From a checkpoint of a small transformer trained on Wikipedia: 21 layers, 798M tokens.
Each number is 128 + 32 x the weight over its row's rms, rounded and kept within 0 to 255. Layers, rows and columns count from 0. Numbers have three digits each. The size before them is the row's rms in percent of the matrix's.

# layer 11 attention key, 192x192, rms 0.062, rows 121-159, columns 96-191
096:131168105096139179166117118093093087148054097115032116125146118145121085146099078171121098123048112108147056108097160104169140126170170098183114169146171118116089190099104119159161106129164095091124142161134124137126156157174103138142137171158106116089144091177110190174167156106137146085
094:170142071135186136127143127161089144123148172148150148090158110153137126114147108125133109203203138171113152150097164174136113184139180129094153115124128153128139109175093102101128140110109151111176149146124174098094168074135136172109139119144208119083137117150139193127110093108158080115
092:150139142157121130158129101127146174123147179199073094101152140163158105106157125137220133121055130156080152140167107123142114123100136092154095099127131108143175168162152131154118099154134095171055142094106094119160072151114121126127091160154152120091123077099099099134106161164172136168
093:171162121140124108105144133117114110173079097139113161096149187176095136084100102110184095149114129158176061090155089165185170180115143098142141118097117089047161029126077117127129136197109120139123135160069125100187131141098133099147119180119116137150116145177121153141085108111095147098
094:166126128147122139180104123143178126071133168092173143177095085072195163110134110110182151154073125074174104150131166158118127104084086081134165143154118138108113140137133109130190116207162145142109136100131173129101070182172116181139120101145163155098130113149087175157157104125097137132
098:159134120142114171129134094117141167149156119181133122108158107131152134221158184122156159115163065148131120122130109117129067121106094103150128154126128155072099117170061125139160170118084081128144131137087163119141115171119113059153057099120182134174161127066107114118128148128028117151
096:105136134077080094084134148095141162117133148110113064166115095104158153142117139093098160104080133190093072160079097111111104106144137126140164153113140093072140127122122098177150093158111130136180141137132157177110113042147102133085114171132113132188126151075132114194183117142130111126
083:102070096162169175158068117099081148119182147147101164133081139203127111094127125117088080106140104179138138105127131105170144101077078108154123139127148145116097090150084085082183106114147133181173124173108075150170104121169092147085104145176144098147155147113107140108074109142114133139
089:129132065126098168087140195194132114091080151123147154113158113154114105164118155145166107130173062105084078162124134158136149105087084165152063119116116158171113129092134137110141125118077160079140138151189171132086107169100122143101142136091124132122116154128100148101149151122129060136
085:161176154128128154143148127155158168127135122122061127119175140108103111171111118151135151131108075071238104162128054147155114105140057113129111118070086103112159067104080158116087166113104123102077132133143136115046099158189147136117143176140067127123107138182129164171148147114133146126
091:135159145151150132090129095130147117094111173143111100163166134185118147127109098058146045142069101115084171149032149149133185125121089110134103168093133166118099073156120091095184195107134109145140148157126081153128117093108148128167125143154076099152161132107123091068098099127084124122
097:141118140121177081092173119136134143111113080133115121109101220122098149158151139211153149153120178128131100175048138117168138107144099102108184062130141091121125152129145140152135145117055217142151119045112107177134115131130189156136137140127070122120141152111106120182113145131110077179
098:154094130144154099070114159173139089102130114104158139164102159141099130169130134159112157140153100112103097144141143177101158089113090131083140083141114165129082089078101153104089106127102150159160141103094139189134093118088171139136102221092114157120114129107123161077170087129055091195
101:091157129128101152080165141133150099151153104107126172157122210085080126139176125122092141166163132098138118123076088155143144115109104122141120184100142091134164104075175132116071104137067142152208169071108158111110125065131130150088107117093144158120178122130099132145071117137118095174
110:147112107122112116112144146101131152089177147131111156131145119158066164142112128155192096093111135108113133128087188084073133139077031177149146133102101153175149139105117172166103149069137161141088105148139167171157099151196137150128113147094154132102120212130156144123109186124077066134
099:094085107085114068094118058138144183144117087143132133160121192103115144193159121139127114174173111119124088066145140159136104091112132152131094103096137165144142105130095157084139091179047119193170132138123173111092133187142138109177112202189128133096179197140119086145132104072108058136
104:119071167108136158113118138147205077131110104115158156162110129129113062156131148175127133176093115151126099134152146122184128166158127118079167171132122128124118126142137151145026142104122158116136152090150107164138078112181076111136094149150146082086136156160151161139149093116128056177
089:093081123078143175085102141180148119144149087075116153074175110199114143192110105116151142141237128130104172089086143089118141143132122166133125102168088123152172190156116103204110149102151148124137136160142120099129115146110128149134138090122035156127117162144147157136060165118198107103
100:064112133078106156109098092082113093133090155158063137116077106173142165100107146085129154077119087134108153088151157065110120108142161137152097199052183113113092109072093102144121065146143139141129146143161106155129106093152116119103132117109132081114192089131137052164137148117146102124
094:123177121065105154136171127110107105092156063132102094104088116132122143144128147156112113108059101171152097130162172059126106088189097109082112121158153152147118104104106099091154153110121194123124153115123134108152104217119157152114163082093084157113106136169143135134151128070163136131
096:137078175138149135146138144121152161122093110119094189135086077128112128117172138135163162108097100106108171140067127165114129159073113126172126122129170120204108134135209139126141103111125139156107133145135115132123103119110128105144090154107124129135115138082120170127111160072104104098
102:122121072142160131090114099141053129136091111118138090192112153107139152161137145161144111105091103092165109113106095081135121118075179170092188096114135156148123166160169149162070098165122160086131094129154148134147091054178193160158092135157133125077080092120139131195107180104157188122
099:070129082131132181206088104135148120121181124128196081107060131121115118141131117143156130134080114147158142143067133213087093089179173134141209135083112067125118111129086067096143162101165198110113127129108138196111155188149108162117156185071115155116121113096148150092079154142092132123
084:100140116158079133188098107180170147151129137141134105147120106135065133123184151116189101140131113163103146119109027110120106086160145118187169122145116127161096159102112140164116140124159133140090165175150162135178128099124130132161154130159110075109111097156131109105135090143122085159
089:135089152188125152109075209084103165098155109096148110147138149167111161127119180119119104118095075110196102125094099117147155072104158142147083079104146200138129098190155094082154163116118161134101103073082086106124150159146134216152134140172130071093143108135090090087133107121098114139
097:098128060109152071127103114131096095091085148170106125118102120141116112163114103037121124137095118132125149071145084107157124113147144138184098149081104084151129128128078094112174048178173111139132138174165173142099158118112097117123138119163156088149128163100161079116138128135144165088
090:152092126104093177149126158106098130116062138132109090095158158122100097142116120092135174110117104091147140087059139079155095091122094168208153126088138059091096074092094126151173158146170107135179129117128137137119169129108144141077114163118125132173122099123141061175152061115071197134
092:108168184109141167182165132121119148167114086135142159154133122127076116109119128097125154119115169129156091089128175156186129137169119114156118080054151097096177138162135115107125095145137128148077154134123147089064130101164090132150126174114098106206150157131177122118198124089177173115
093:143151066179088097102044146141089214142123149180106131128140071083152127186090104133145123077095144171115169113102086106136113126138149152094166072132141118142116216146120183141173134138183056148174127181165079142165095196144156101135108150164116131121120139115176104149157121136101162125
113:095141077142116121108152098187107119185162154124099138117123185174065114146088162139135113129099131167148137085115129104084124155153089169217128154059145094154176090153103160135131061094146068077153171126137200136135106126154175109111140159170206107163103128123117161108165101180137127074
095:137145155133144153198166102114153098126109119129119130118103102167165132154166167140098071102090121160082094119130132160181163200149150109146166156116161119108108064142134122116099091198090099097103088130114145094101131124106059126128130150163165122144166144177118139154172126137155096154
100:098103069153099085147186158115142108140091083198171118126093175138138132150106127101028199155170109096147136106093163145150120134096118107105120077130132137107094110140125102118079110160132155062142091143109097077189148185128130105145133090151081084109075126179103123133093131113086108127
105:168123134062128094124106158132142077085152111173096101115101140134185132128096145159158105159115124087160121168143151117104154134106076086133107087167132152160167120108129173129082111109104170149138173091150174208161156126149097134123112118170137125099068150156102127146114155130154124115
108:117156052132168191149116144122056203140104154104101106096129158141111095135060144094138135105118156165135116085117058154126108121152153125177155146133137110097125179156106136075164153096190158102117149171093133094115117112129073094165080164140154135098097132115121091091154138139103152124
102:128145142089103156127128129147120135072070170141105095149130129169132051159106126033090171132155140124123154160112175080154104141098199153131124080060127094148131085149134122132115068133146068129186140104166119150095081143115140138072117085142101082111181095045129105121111117099112194107
095:138153154111093144155126146094132161135219092057110185163088117173140143160184135216115125064115107160171100132121134131062122094076108066150133080134096163107148137122160173110178160102163140187072111093108084159118112133133184100124068157070082133164144147129077121124128124089133103132
101:138135142143166177128117124069118105136136106083153144154182090136152061072164079155073128148098145115205152108130119147107073084182112107184112150117135149103167116124093106114134156120142122148106109160130173101097113133116078177096132097131134165179142095183059154178092115183162130137
096:138153124142072165078142128095069158126138222110159153032134148122074107090107064138128117137097117138139077141098141173089105165147127129120160127116161123089140107112102132126106098176115128129117109070097073140102114086102162103097090130134153151119111149157109157183105102071210132085
102:130179147145151087149142218101115113152092109092101097078122119137114181098107110113139124150178144197165041153058090130125168121081186130144179162198142074116096065124162181097153038171092197158131155135156135152127145105192132180074142126051077162124171093151123105166167143098135131137
# layer 11 attention query, 192x192, rms 0.0583, rows 122-159, columns 96-191
102:057128113104159103111100165110063128074185084132168131197131113141159088112164148136089143125096093141144138100089121161148055126163159069162112129208115104132139152136117120144141107171123089098154131129116139088096133121121134165105089115114056088129101095147144142184137112076160148094
099:151114138115089120037103115137169101111109140208148098147131100126222145122142177098116108160094213100147131117081143108109196094187129161071123166109064135126103159105143093182086151080120155133160118162137092187165112178156136094159138043109093186157062143126130107139186090136098085139
102:093116155115141106147173090077123121113162117127077117132089126109074163146103090123156114079120181140196099093068128139097138099119105179143123113159133137109136148123119093138112114128156124188185122147104136175144159134103153113121108144109168157149160141106142090087138149080135126161
096:106135141099113119112179160099110117166144163158116095128135142113136134118139124111094140121043122119118127074161070141128090087128206124148161120138114121117175158123114117113136152113084163143142159075088071106107125134124164111143126114105117207073105077066133101141088142120120141085
099:103110181163122160062081143132163150164149165125144104173128151149214101151100132129151057131078117122158113120152069144130116097121082089108132138096104109173154167160085118130120114179113157162133102150108125126116061086133142163136131092159143107131153154112177181146108061121123136155
098:140091124180116184116095178191104146137121126119126057167134141121065152099122112174147160105144103138099179131124156151108198126172090102127111123166181176138156139093159113135079179158081099134147154086132086125190117176116137166137142091116132071152138113059118171144138185121099092180
094:125168118165147177193136138170138098122125126135102144112167125087152159151138165096127149097141142138071137165141095130146142129140123171151130122111173135121161131151206115132164141105120127087082125169176154146077144108073094117115094169137117129163139117145153064116129116162047119110
091:148098122092098113053129094077124125138130106111119128155129130118090158110112114119119129133132061156169163139074162165025164131104118120126132121100041117173132151131179136092089141082195164150157099104095089146086129113188132107133183104121146084131137113113075083129139153109167087120
084:173131192063177132136157159105129080166139091126150164096105119128075120107164138135122100113066131097139155121185102150125125140136128118071109135135085161171037144087090118128126130167136142117106216128182138128234181095143090108157104099157164184093121135105134206137102181187184143189
088:124148168167138104094108094101175115105088140086126085134184114153163147119087090121171137068123104141138196119136109112100102101087141114093138155146073147173137144170155122120118123136114121078176123177149088151109134120072169101082186135131118095093096149105111126133125153173154106117
092:115135137133125115148111165133122136161154119131126132123120141105111138168138106198136198111100110072164092089138154132150133092063117146146102136116140090134102121150108155160092132199149154152090131125180153080127110099091120185144127120088131127120079137067115093156090135152154123134
091:111134149104165161064166147119100136140136099130120188140121107103117131124086082118111184144117088117052096056140165084170110147114129048139170083198128161122208111140074123153115152152160150144196073104107175144123145157089154095170212104121111133107140160156131131151162162154162104145
092:102168161096168101147110158162115100111198123096111103076118103055078200097152118091100123132163151148162109142120095148147082114094072172176130131136047107092139101134161128140124165081177128155085114090160127144127123107182117088065171142160155139163153114155137169150168165136122111141
093:131133135156113144145163118162124147089156130038106232090078067152094162119117105100124146142161193077100117122149130109112095190082160213132146131046079155076139155123135134141079162117196127129147151127139123097168145120101089112086182080137132140136123141109145117170095146171107134218
096:155118084081119178115139038155085139127139076141100113162106178106097137235180086126074134153118137130126130159130146136110093139127139089125136179163097117098128152144139143103123099168122139123152126137074126088126117079136186147128079159097157137174141176139130158135186114117106184149
089:133137102135127120173118146118095103126092127129162106167212120136126159105090152148140114143159184121100105140123153104132134168209151173175146156101116153115116110153153163147182140082112103077095191098131114070052122089105125162084128146123096200169209065196138166147113098128070132117
098:189136099110152073103110148150079110090185078123163035136167146135131118145143055198144124102132127065137156130112133190100111147148130077107146130087148137141112088171132126107179155107149153132126121086161120122144102090096118158088141163135118181094153120100122161117102149117130145146
097:116143142088053105118149106123127100059114144097179120087162114177141160104166100117090141131127111109103115105189180177152147085140117093185107165137118152093138209102164152130114071142110143106097197135126161103102139162120164168071087114121051161130160131147100190154176148108106082144
100:108081160142046087095134124088118128146189180109106106100146152085143155201166189090141145102084142161108167095147160108108108081102113143093068109108126102142091171116093109093157150064137179135115083119120181119198144133096092070096127085145129141114050127148134086120067119155113154068
100:077147128113160121110116111086135129137168071117102097069097134112163123115199120124128143139188137186138079114098094165147139119120165173106166087072121163117103179145121116111182092139166126153115085109090118140133174078138103169157186108058071151105166195088171150161103140091155103141
102:157152178181083131152188143176122125115135124134145111125136157151100100093105173107125141123146134090136072123147116124107124081117149152191199177178101142152177127144167179093145145118142126136114185123144106145065090118149077144094119113138127066089109117114139127043107169108143172154
101:123150096142173191149039137082138156135225120144098088144079087081164136161110149124138187127101107079142095155146165090103162131142128142114140166183171123118102169086124118136123166170111132085142140186168159122129161142170138148107176103180052164148136140124082125104103167086116129173
086:125139113112122089205163151109084077137136138159077085128136152152106123087155179094145129138098089096174123112135150127116110168103070085117068159163138079109118102119141112146146125079157100122118095157087109135181075187110058145157155063154147121137174143083124089138134152121136110105
097:089142154140124195153109189099203153149096152158095066099150115127130098071093147146148125125157144139112150152115085085067165068139171142118142082150130114117185121168107097154105124112119143087156151132128118129142086101124102130177112096110103116159100131233137093137097112170123133122
097:088144092163143083083131138080165150114063180112145097101128147131166149153142228165170172115170145110109106139151130125123146113142145166110157128165085131161171118105170140119137129142125143066122096145119093130157135079081163155128108075095096128133080102130157101142136108146091116095
095:132110118153116095187123125197081164123113115118097193144141127114153165152078092145134144129128136107107147097125094092139144088161113172205122139085100156109155081102078099147133148133163178140101150142129105073073150088122129148130115162127143162184158189143202114125116101078127144121
094:115155127095131135152149101152198145140172140129106113123174090176095163089090101127142185129109164151118111122145138127100127124138104089112134045167158136098130149126118108023057175138133136155151116123125142106220189049126141114152154174107120093121129109097125112093081134106129129155
085:096114160123087099071126142187060161147141091108124144135158158157082123154093108094123209106132111088179130133150142170128114072191131136098154115095144118151164124142132117115157158109129124149149196180082125126142112127112126130091141054124125104051157103103107176151112143092183167110
086:109121162111113111164154117145121111168163120142166082176114117135076140158148096116123054145126105163105098141156174136071089114125135173092133161082196155191087178088142156120087103087058139099116073127172121135151115124160141115114122145099151136162155132113159131081134107147131131115
093:141132131129180108153126115124152130166140110192133111168157077089177120173108090123090090117136151168101107118132132101069160070162153075155134081113151151148126148088156148127120061138147150116165110161162161111121155172088112175118085129127087137168176138202148139137176110164179080137
110:161162182098155147153133094092119118198129128163116130181144122123106154090190091093104170090138092197158081094147180086174110077079082148163167126159151104119112123159153130166135123220101100165176102136104157133130153107120161036139152123116135111167123167153119143187123086078171193128
091:086139116074143163103117122093133061111104163151151115134155109118139191055148156138101138127070101105147057146201163120107127103118161126028087121092135122171141101111177133161123131109165109102139150152114072108088084121171113115129183071171177149096123072143098119071147127117095089131
096:136109176076106140171074163087123059153127095152082134162154104087100100107117138054124129146111185140201099136080106159155155184075150092096124097076048107137105176166096116093180140093140137171133112098108190104067109096135117158124135147107132119099113111196128140121119125084141132079
100:132157095083089152105158109157074145105113125123138145132106161110107139103078141125074198098151185167067135153130178104112165078165132183145091131139146110120087105105139091141087109154095134151175102098095062147090119142123120122143191136155136167106192042116086084090116160148113113131
096:062131159153143106155102104124086120117093160065166176192091068113119112145125154122102125141078143138100092155149123135114153092143117141176117172113191076143098158109203149138128154114112110100083080111132126139116138145146171162148117108051150157097058121130150112123120088019130132073
099:122088117097152139106131158133137094155165133096116125129128125133126140140115137106148132136186094116138103150110045122172168086064106119097120098156152191151133116147090055160041132129118220212123152104141173172150167147105152127120119178090136139098158123173121140116152190133203124137
099:127132095084076105159125102140109055091105139139122109115081056167079112148094085127171255103073131132171175105126133096132119137064148156091130116084132085147101132133136134172149128142115109146181123128143120191094098109131173103081162160134119091134141090075120127148134148182166124131
101:179153122172078117167168118138099102124153119119128135124125127095145120099086171146105111121164116178168143091142130192171152096154177127143131104101104081125133159057139078077051214126125130155091144175127111153102108168159180095073093171110150058215088104114130134112119106158106075146
# layer 11 attention value, 192x192, rms 0.0868, rows 96-129, columns 96-191
083:119137163135038092069120124139139102176085062146096090150119123173129149123161108149066154108091095140099124157174065098110126199152127128141193072129119122092177136122069121119072145136184109116127102134131091132151174097129105132112131137102104200142128170145182165079137189182092155125
074:117063099160054113085139126119101107097182104106123142177162130156135091150148147129093186180128083081129112118095129118158108120111087143141155128159189060149118126078152133155151105131065141158175065112159102121121111105136185128066135096074136147158085103140154111124186138091125132155
082:128108142132116153124167118134177102168160131095109124139089132065156146139122124189118123178085122107106202141132065084158153211180136130113114147165115169097161106105131145170124173155131108143119105100097096126087192110092113096108150089105113106127164087136089102105145133173180199117
075:136101112117121130114074132087149140101114147092097169175106108149171085124133067191148159125124094133119095142084121129076052070124088161139162137087178124135111092164095128164148088183066142080115161080076170131168147159132101178136047100098164144080155060081137096141092154152082174120
080:170065144086136131086123164156177180101119159118151141071172135097084106133140139141106073174117097156126131167105083146132137171144125118125132102084107078104145182091067085074109178107136097063159173106093120150099118076170098164119131111171157131111074142174134214171125136092186088118
074:052135093074142047138131103199162195165095131139172154108162127150130130104164173077073076151121136109167107132103151100100155149104140116149174122132065111172168071098147104157069133134115164131125095136166146084139126152138083141148084118145128155116104088082183107132141097156097122155
078:113173127111143103140045086132144158163097138144068141159160162150154125168140074116147098117087132116078185127107117164114186102157197091128123125062176086167184145156149128177137142188120129113170180124129106146148099149160115109123142051150160168120145129120168159102169154151168114095
086:168118089118118115167127169077122153113111111142132083141096110105062128084151147141159141128086134108102100169131149153187122147098155135158121186140089089145114067125159091155133067104108117105159115155113162106134067147091118130170082095149178095130134142130121139124086074105071125055
089:122133107096146136113132119136176173107119171143149150107186180124115155161108186159173107116133117132117113173143163146137190140131138188059127067140070129158119129085105118153099143091122088154131112058161118182153156061113145183146119191117154053132109132084119105114125208170126123121
076:137103119136124152097134099172170119154140123145136134150103122143169130063110096163131161072032077168093186136158103180103119107109134176109146113135174137116091122084152092170125139125094117165135102149129169170109113146152157085102120132144182093096104123155119147164145136096115066061
085:173152122151154149133113144088078155100105196170083150066179158148105043127130158147190164056176137095148096079183110162082123150140119102135121156125122140134143083138097126192106156094064107138145136123161103142149120152081132185104087119165160132120132119150100052136113155097130147100
081:133120161165177182101083126130168157083153132143124130115160113148138138137145130110111194155136169120121171095110071095088136092065181099100128117157164100115087068151158050128202167058173160148130199150163132201134165122193160082154133138125130136134133071136096202111104150093100136124
087:103090094154151125063121150123127178163152127124132156170152146089146107109159173069130101089113054099192097145110034126146179113130181192125128081148090064138149161114096122167114113123130165097068148114115112145126092115107153149168086112144094070183137155075155063062132144109137111116
078:099120107159125075087167107100115055179119158171114116136127105112081175084170140083094132125132104131133167117113154136154080190099120099175154185121076084107142127095136166170139114170079127090099163111142146158167122129066186164115202124132171114085145081126122146181108140146096148157
079:128109129066105163128070074155130223127137167140139058111191088149120150101119122104158138101097124111192169076146146107131176106128162127132097143168108164113092147171101077142160112089105133151146092035107109164135107157117158201147089089092106177152120086086137124097182137159161090118
073:137121095154092132110122054080149153115118129156153184130101120088123104079103097099061134106087149130186119147132152144110131145142126115188152141137091115192111124104124080136137134134167013181137159151136083158135058097146118081079094145084111131115164170141089145213131126109159124127
084:125102090117082150128091221102110115130104134090147125199069126084173089074168111110076150171177102168127170124112119194160089130143102136085137095154094170127177143071127173150124118090134139113094121068068043122132119154165129117094094128159026183143090117111137099156176122064131152124
077:157116154201111079178122139148048143136104123181097180107171133116122157134114122212083134181154103151104123124138137157105147101112140175129167113113108147111141130046104206109179137090112128137033102174104160118151134126086141153061149101128108166133105177107117152118179088151113117177
084:154113126131137123134131177126100158135103070106106189157181087090083159212127068085100093089129105119087161143135072089112087072105139090151150122135126119111121156090115132168088153117119119129117099122135166139119130129193145109145181155132144132179195105139110121139097119142109067109
083:105127174102122162159134093116122130148128128189057136127108107094140120164092101117107116171113110111162221172118148098080091122097150104151143132136214142143139129106187109144109147056123121116140094153118107123141118177096117172163158144148095151105097124173098087221175175123092117157
080:139198169141080115077136074110168188114103139156100077122057162113085111095114122127173101093111139163150121092100130154078139141152152144076119141110118167164070114127112087138110158100132195140136110137109066129104155104104086168207162170112079089103120114058109129034154135114125109080
086:107124077135131128118144128115118110130121165101057107110094135108191151115110116112161118102103150139126159128116109150110136126040103120067159123097053067175112170170085105132128132129093115184159019144098101144129125130143125136143087104123134139151141167043134105099069126145166095149
078:143127181065118117158116201142138144116082148189063084114094184157176107113159090098126152104135113104128121132148137080098112173107148173170192139098110095101120100135106126117144169105109152131114109112169134116151145105139145017110141170131116171126129092135123128112114141155145092152
077:152112119135109123112100136113157109085148115136154127183094126094111122096080121135162152127116137077154090147165115125136105127148101136120155097139168149191125100190081170145159113176100074126061091118097162148100133164156133111165147142195080185108112194076084087065145064112130116145
080:158173144115128081065147109067153086107106125094127104137122076157169229101105112086121150081141166148079160180134140074148122183108124086126138190090216153104166108134068146158128092180137118123117118144153081070063114194102138168111094132149144087155075103178121176123164133089145139131
083:156120165122096162108060091129153055156138129149065170116102175119150087073133129130168134120071160134135171154100132122102106139117076122119131174124155140167083119084150151091053177130133130168120175091122153154120142075081121138178130050126056140094134134089120114124099136145150136098
075:095104076122151102155104197100187122161086115081174119085165110117129173119123096112180090114069116113085123101104123116164147130101153131104141165120157111136116122172106138160212189099134147143060129144073146106072121111146145176130131111120135127059112184145158125132131120181155129124
083:121156143110197095148149139100083156156111131093108166130138173140130166163135086098143131173103093173093164100104160079099121116160075100158174077135162128019137184148132152141162084073146152117135127136183149170143139143097098138109180113119097169143103142156124039180143111154097120125
083:075093093153133084074093143113122126128194157143144105127090077119146125169099125142152128107140158132117191159162137111172096176115084152151063076145196130124148089167121195103106108090154156122120113083174173069201144111180094085124103178166169135162106194110156119160130135113138161096
083:105056195111155085160138106165125120111140140118116144127108143104183101119083164105090170119104132128133113141120130143064144123102200093168133143089128135087128137135120138158173145135114109137104130093082133147122110107083136084118033106139092132140127131089078090088152112090149126145
076:187147091072107063126092153121170193131088114133103074075131212092113153073102099127160208062140156177118133104116154143102160132084146144158160115132146151130103104111149152146142155177154133132125112108163164144123132163165190081120125128145105107122115099130123069158143143146107093137
088:085160067094051172117176135134112118092092144124110146089147142132207151138175142103104147105107127137128143099107145102155130151145140169124085101091081089182129104130128093114084104161100186100150108108105166132175133123095106164148128126176078127159156147090129146107153139093129126103
077:099159110162105156098150100174178127135090080095165058083136111141090088140122118158143134126096149115073140118130096120167168197207188107115193134116170107146110069182166149075106104147151128156093188084095129120115111081155176104073176123121144126076130110051060110105065137102129133092
089:057117139147161154173121142096097119085128173178104119111098117041145138080102141091148138165102153147157105128164091147098129096165089082104198094143153120136121149177082107115136120216124084168133051191135151116111099065115090084142135087114145154154123153112134066181147136101215079105
# layer 11 attention output (transposed), 192x192, rms 0.152, rows 96-129, columns 96-191
077:172130143145161089077155174129135205117175142120111064119133082146109139094082145132125142130125188136137182110139200120133120092142121117120205110149139104174147126088183163155096167103109132138126130064159055112172105071085114076110089100110135055122136062080142082116086057132115169155
078:120093115126131168130129149147097100122100098103132114163156101106122138149089032136088116162080161134039141086089178105129125152143137170120133112134149106159143128162120106163159125093023138123126110165108144074151142151146132185135155161099129146106100094198124146131159114125141139165
081:163129118148165090117115158080129140130144191108098170146137074132090161121146115106130149144122167102073129107112129146098098156090115191172179086131107122104114105089105156104137164119216158180113111099110097067114199091125082155172110128116127140135076120150189153137176157130160165103
079:111117128140097083135158122059100188079103171108143121074099110066143094148133149182101146135092115148122124153167187110113166143179158131121089145165091181111149123169152157115164140115162173122106149084147159124173114152112097142151100102166130129167143106144168092093149071067138073125
081:142110183148133208066115137076145123103177188175114113116229123115150132104151173144171159118114112141114167162154071158122180136147130122137125145157104102140104103136114140113104043143135114081069115148114090097082116119122129168108064138148134131078125089132143116069134090068144064078
080:131109124187154093129128151169165108122124153078103131072129121146177144109128146188117117115091094142137155106103133098131149176146109174179144091133091096182193046168119136094123143220074071170120143125131163111141185139091180144161077165106154145144126176138120132144149159159115130102
080:104104147162124161101129087155138124109137141137090042095128119073187182113141124069186172098122156170118099162154126117167144168132153101125152120083160139161096069092151115123098112125149150092148160130165139063142099147098216130088193213153154149146135123149087194102065096073173122138
085:090143098138114107159122078081131134153134101211148119157107164114122108158089134160138132203171141131154103150137105103103086136090150170128125197153132172049090104158135160171132144116155113111123130086140141116049123118168144129165187087151182105131172079086096176132121083116151115155
089:140136186105117138155133126134098110132184075156194136149114143151131110117107128141098160073170045097141119151098090166108169163136129115158130142138154097201105149118106042071099150134092151144110127082137096114076170123135146193130090125132097154131144113087146154107088154145175154100
080:066170135009136119121124174122144157146062143153173149128116087141107103123142134105121135129141100109124114083116168128165154107125182124108054094094147083107142114102105181170093122139147140149106115151154123119110129129155096177077112140106231154163164166191120107119123087180093143116
085:140084123115178068163127111126147158143146111120144131133128209108126149112147103150107127142132067080073143114104110134143153168139103158135133149109107131089122094132163169097081169133073129141107151110157098121125110112215168144157173133109131186079116153181122074103098161174135103117
081:189162154119120105154133066133113088126128142106089069105140128115119125098099135154121044097086123139154122156110178145130144132108144112159091115104132147101133100107128167119150109155162180150112129114085150147093123099162133149114090141139112158120152145110142156102075132165104181130
089:146163114101088142173118138114115192149159105182113128114144102190086047139126127095160143110122177134146112107116128079125141123143100141130093122097085108192152124138173080105133112191111120168116100094027097144090104133112192157166125120100149155144089169135155086104130225072167135113
080:117150133164130083099138163147102129108141120164092111192140123154081085138138157101189148037094176061145100226095125099174132108150139096151126167091202161123121174109106076163148145104088097131090099131183141148145161148107122115131087100121135168159115153154157127201132142127128096111
082:182145150093105226169124114109159166159156077117105079074121154134091101088197138109137137109111124151124160091136101125116141100052148143119179138189117130110168134121064094097132127149124162112110194077150177085089126100152182110071104110120056092089122182107069115092106111182107133127
075:160092160122197130157119035141137094157131176184121090163114091104155097142084120131186141195075073159068159099146116138123205159155101168119096140069102145161157121143108099089112153033099129104135121164148108128119154121087142172142088129095153179113151130117151106148113126172141161149
081:124072188086135119090136098153103163114140181149139134157105123138103112147087185130121139107073081122140162107132104090124152139138131145183063066147092080132149116171133098168137161120131157114165061058106065091158159141146159122115112057082095141164169159161158131107121124163155115114
083:150142121137148132092121127158148104128082099136074141157155126077144072137079133102159124122143119142127044127066119194077157162139181121156115143179104152067152093110115185118134142087071088071119112131124138114190078143133109156156089124082117153113125149095185093118150106129110123127
084:157111089124113074077124160148105119139166089161059164121170094111117119138036129165159129089151094124140105112170192131104129132188134101207184121123099128124105171115127173219144095172153128159190125193088145146121123123136153154108152100105180138101168123175176136132136111164138099118
086:133120060184130122101168154092128128099155152128101126130146133165099101171122131188087143165072094126126117171085147136074183152115094105163149160099136155134096145070069160158105107190103161150106169085140141090075184126068129110102201088096126096164171096147154117127132116128100122081
085:168123123065116120186129119153138138105130113140106150187092138129136133128164130115139129125086124184073125166137068133117109165158110136121094134156140072077144134111082062076155052180091115081126094071166160144136148098130114124127088094099155125078132077133072094087118159182106140107
082:127176120131069173143102113115164144141150103143124144180121154135140047120153161086106137078091177153092053109123086166061166092081124144127112102118117116108120128213175085114125146180172089129148109117108153213140149099118153090173113124154164114145093134116146088091095108157163192133
081:214141157118154123119134091178128219136092121128163149121131156170145145115158152130093136087105146137123156135106120099069146173154115135156041137117073122129150112087085126111121136079041139146121212130089090165072146138174078085143119138109133166106117155137084140142155062149133107142
076:161177180124126169157092115104150142160150120110156165160187109121125122115146123117106142184116129128110051077119112094069126114136139073121121050059137114115179113134131148044156132156164167077176125141125125097133126134104119135110148065114087147160077104180116119127067080144146117151
086:129138170176180155137079116126149073168111079128174161120092089155119155216102090136154065152156078091065146144143099093143096154117214127165109174129075123135164119124152130131112147152234181115134113195103121087121161116119167089073142121127125087132174092176121072119116115164087137158
086:160100115114132184103167116152142149147086111168236113120089108165172110065162128105129118136148135135129062128122120138174151160122133154093084152095186089136073116113131081102120080098187204113137142099147180125170146104172127137124136150173101179108159071130185111104159138145187128063
082:059099123088129182195119086098167097115088141128121145153111122140115092173109102098080174075158124121141175105136160084084157127160137080169173115147124099127112178076054167101188164198087117050140169146127161185186102101128146090157135149169169124137172164144092103066161179118138134085
082:141082132125136074169114143176101070160137105182111119137173084193150123169119134172082221106109119104130122133140090176133125136161123164139105129119107137099122184138154163171189119141207170130091158146071147094147125169083153097084148158085095209164105081083078118160115082111081126154
088:109097093123128140132103102147109113140103110119087109074079133126131121118124119182111125170123208076108104131080200118123169137181152120114075127156179128128138170155102141162108131172111019139145159192101143088114117111077134098168116162107137126090141155168092144142124128110125097083
080:141137101146104100152131098118118126132162081094161062167119114077146124151078101119093125141103060151123134160125065181192129092094114186099125117117150169209140110113123088117176171104141136184128180154132167093181131180175118172162120086118083076103090197193083111095197097108168081082
081:151118144144125139161087120187094141145112161126163099165092124100115140086095109082147125084157143166145183144147148165145132076067143160181098124048108206139132102177154077121127100093156172090194134143172141090094117106145129091084131101166127141103090126108111152149147140148174045101
092:155133135108133045106143078152103137127159111147200163132155145150073075102109123119140160169097131179138071120169129106140092090092154185161086106090114169139137142104118149088154084107038087095116120103127101109097136132125132133174069137126067124163102139118174187166173161122183176087
083:105085087133089136078186188088177138129183196131071140097113088111133181147169156116078152064122168114085138155115170119130131086090206139113123119111135111181132127089149120126111160137107117173155134132103104125102144153145120157173086118151130079116099204149119143160106124175158130191
088:065130165163147104132174141112154141101098124148135108110116115156142155143092097147115067160193107110110122115167152169102141139182142133124135182139137158086190064092208181145147087179129160122127158136102124102106097144145130106092131155120144141118120125160137118162080058162098181209